config.toml
d_model = 64
d_mlp = 256
lr = 0.00456
decay_shape = "linear"
steps = 5916
Each number is 128 + 32 x the weight over its row's rms, rounded and kept within 0 to 255. Layers, rows and columns count from 0. The size above them is the row's rms in percent of the matrix's.

# layer 2 MLP down (transposed), 256x64, rms 0.157, rows 83-89, columns 0-63
size [106  90 108 100 108  98 106]
[[143 126 156  97 119 123  66  99  89 146 114  88 179 134 115 137 142 169 178 155 110 170 124 117 153 120 159  74  71 171 114 175 117 138 120  77 126 160 105 156 115 217 114 141 152 103 124 127 140 115 209 100 107 135 132  82 111  95 136 153  82  86 104 162]
 [105  54 106 173  96 149 107 103 158 105 198 134 129 135 151 153 114 122  93 149 168 101 158 111 117  90 169 151 133 157 110 139  71 139 131 155 199 143 152  99 141 157 113 119 185 137 119 113  82 155  65 118 185 121 133 125 165 147 116 117 168 147  49 146]
 [191 121 154 149 125 112 123 152 109 170  83 143 123 147 166 129 143 130 151 129 145 133 129 113 198 183  96 178 136 114 175  79 143 143 171 109 130 150 165 148 145 163 110  65 191 133 158  78 116  75  74 205 132 135 164 119 143 102 111 100 111 167 136 107]
 [147 175 159 145  83  87 120 121 148  86 110 202 159 127 182 169 135 163 149  96 138 133 132 204 129 147  87 171 116  97 101 134 138 138 146 134 103 117 112  76 108 119 180 156 110 175 112 163 133 127 100 113 154 120 120 113 127 220  76 163 112 121 172 163]
 [ 80 209 122 132 135 120  96  91 218 161 125 149 144 144  79 122 138 150  59 103 119 150 129  97 129 130  81 115 136 164 150 135 122 101 115 122 141 136  91 162 140 170 135 163 125 164  79  99  53 121 148 142 119 163  88 110 133 164 154 172  96 116  91  78]
 [163 110 115 125  93 175 112  97 148 132 101 126 191 168 131 201 125  96 115 170 179 149 145 107 144 122 120 121 120 107 121  89 149 170  87 132  81 158 136 135 116 144 111 135 118 163  94 113 169  58 147 179 113  65  87 147 170 108 154  71 116 155  61 141]
 [140 160 111  84 131 169 137 137 150 155 171 120 137 165  99 115 144 120 174 101 172  85 146 151 165  86 134  84 139 155 101 212 173  67 109 123 159 151  98  89 159  83 137 141  95 165 130  99 125 151 109 102 154 164 142  99 191 191 104 154 164 132 162 147]]
# layer 2 MLP gate, 256x64, rms 0.147, rows 84-90, columns 0-63
size [ 85 118 117  91  92 104  96]
[[153 103 171 117 134 103 140 169 157 112 117  76  89 136 134 109  80  90 103 120  85 125  89 145 116  77 172 181 114 105 142 117 187 155 143 116 123 131 126 143 161 121 116 132 137 141  71 188  69 125 137 113  74 174 134 167  81 187 181 141 155 154 188 140]
 [109 128 126  94  83 132 128  77 196  81 100 113  93  66 125  61 143 155  96 143  87 124  97 178  75  98 143 150 140 132  97 153 121  93 106 140 168 107 109  79 129 107  62 165  95  96  87 136 153 183 129 123 133 134 165 121 101 160 175 149 153 132 166 139]
 [146  80 109  87 170 158 132 162  89 112 168  53  99 130 105 108 111  91  88 185 167 109  62  67 121 117 111 103 136 120 104 128  84 156 124 108 108 137 160 162  90 123 102 127 119  66 140 122 114 174 154 119  98  87 122 115 151  49 148 121 119 165 124  95]
 [142  62 174 157 123 127 127 176 113 146 193 118  98 170 124  99 114 125  95 138  97 150 122 106  86 104 148 127 134 123 157 173  76 126 199 126 114 129 195  88  81 151 149 161 173 160 145 150 119  91 158 157 115  84 149 123 141 110  86  69 146 142 125 191]
 [ 73  98  81 147 140  99 129 125  80 120 145 213 114 163 110 107 115 194  97  70 149  75 113 143 133 117 126 165 126 103 110 153 133 125 161 147  73 110 145 135 138 123 160 171  59 122 171 126 108 114 140 158 122  84  52 137  81  87 104 114 103 148 127 146]
 [103  97  59 153 141  97 127 145 148 123  85 211 130  64 164 144  83 135 109 153 124 116 165 129 116 177 100 208 156 134 124 125 113 180 157 129 178  79 135 122 135 152 101 144 160 105  95 205 153 124 152 132 106 136 151 111 117 118  97 175  99 122 108  94]
 [142 167 137 133 113  83  76 164 114 119 136 138 166 119 153  80 146 140 149  92 163 120 102  98 159 115 125 135 132 102 102 101  83 143 128 118 140 186 157 175  89  74 142 174 122 156  94 151 102 248 126 198 103 106 140 101 109 148 118  98 123 134  91 100]]
# layer 2 MLP up, 256x64, rms 0.142, rows 84-90, columns 0-63
size [ 90 116  99 120 109 118  97]
[[ 76 106 129 171 128 152 107  81 155 125 105 150 129  96 161 175 118 199  84 183 189 129 196 119 144 167 139 109  97 141 121 128  67 112 115 161 188 132 136 115  84 153 164 116 135 134 154  98 104 115 126 131 171 133 134  78 143  97 104  86  74 130  72 134]
 [200 125  63 145 116 129 117 160 131 136 115 131 102 150 168 131  93 105 122 135  83 114 131 179 165 140 137 138 142 117 132  82 127 157 126 104 120 101 167 116 154 191  73 167 148 108 139  98 150 176  82 139 171  78 179 132 154  82 130  59 125 106  62  90]
 [150 149 126 109 116 136 182 148 118 171 123 121 135 100 152 139  93 129 189 103  87  89  76 220 133 120 160 163 141 173 143 164 117 152 166 106 136  72  90  79 139 145 134 126 128 102 101 161 112 121 111  61 111 152 205  72 115 140  93 152 140 113 144 160]
 [ 81 183 128 120 123 108  74 116 207 150 117 160 152 140  87 110 167 131 108 129 126 129 118 103 101 154  54  99 123 156 157 141 136 113 104 156 112 134  77 188 180 165 127 144 135 152  85  70  69 126 156 131 102 127  81 144 138 140 144 159  90 158  70  95]
 [156 109 119  86 146 132 103  99  62 122 102 124 149 181 115 209 137 101 163 120 136 137 133  67 177 123  75  77  99 129 152 109 147 148 101 157 119 172 112 143 122 121 135 155  76  95 118 131 144  86 145 154 117  97  70 104 189  85 150 112  90 162  75 103]
 [129 160 124  96 123 145 125  72 151 168 138 153 152 122  96 103  80 120 157 109 135  91 168 117 171  96  51 144 161 156 106 206 141 100 143 102 134 162 112  97 102 100 172 119 160 113 168 128 117 114 149 137 137 159 138  87 170 198 103 131 132 161 192 192]
 [107 170  91 142  96 183 143 105 163 126 149 148 142  96 101 151 193 102 108 160 140 123 147 119 128 118  95 139  61 189  96 136  90 132  84 132 109 136 101 171 153  97 126  88 112  96 132 174 108  73 150 148 131 103 119 188 193  95 153 140  66 108 159  84]]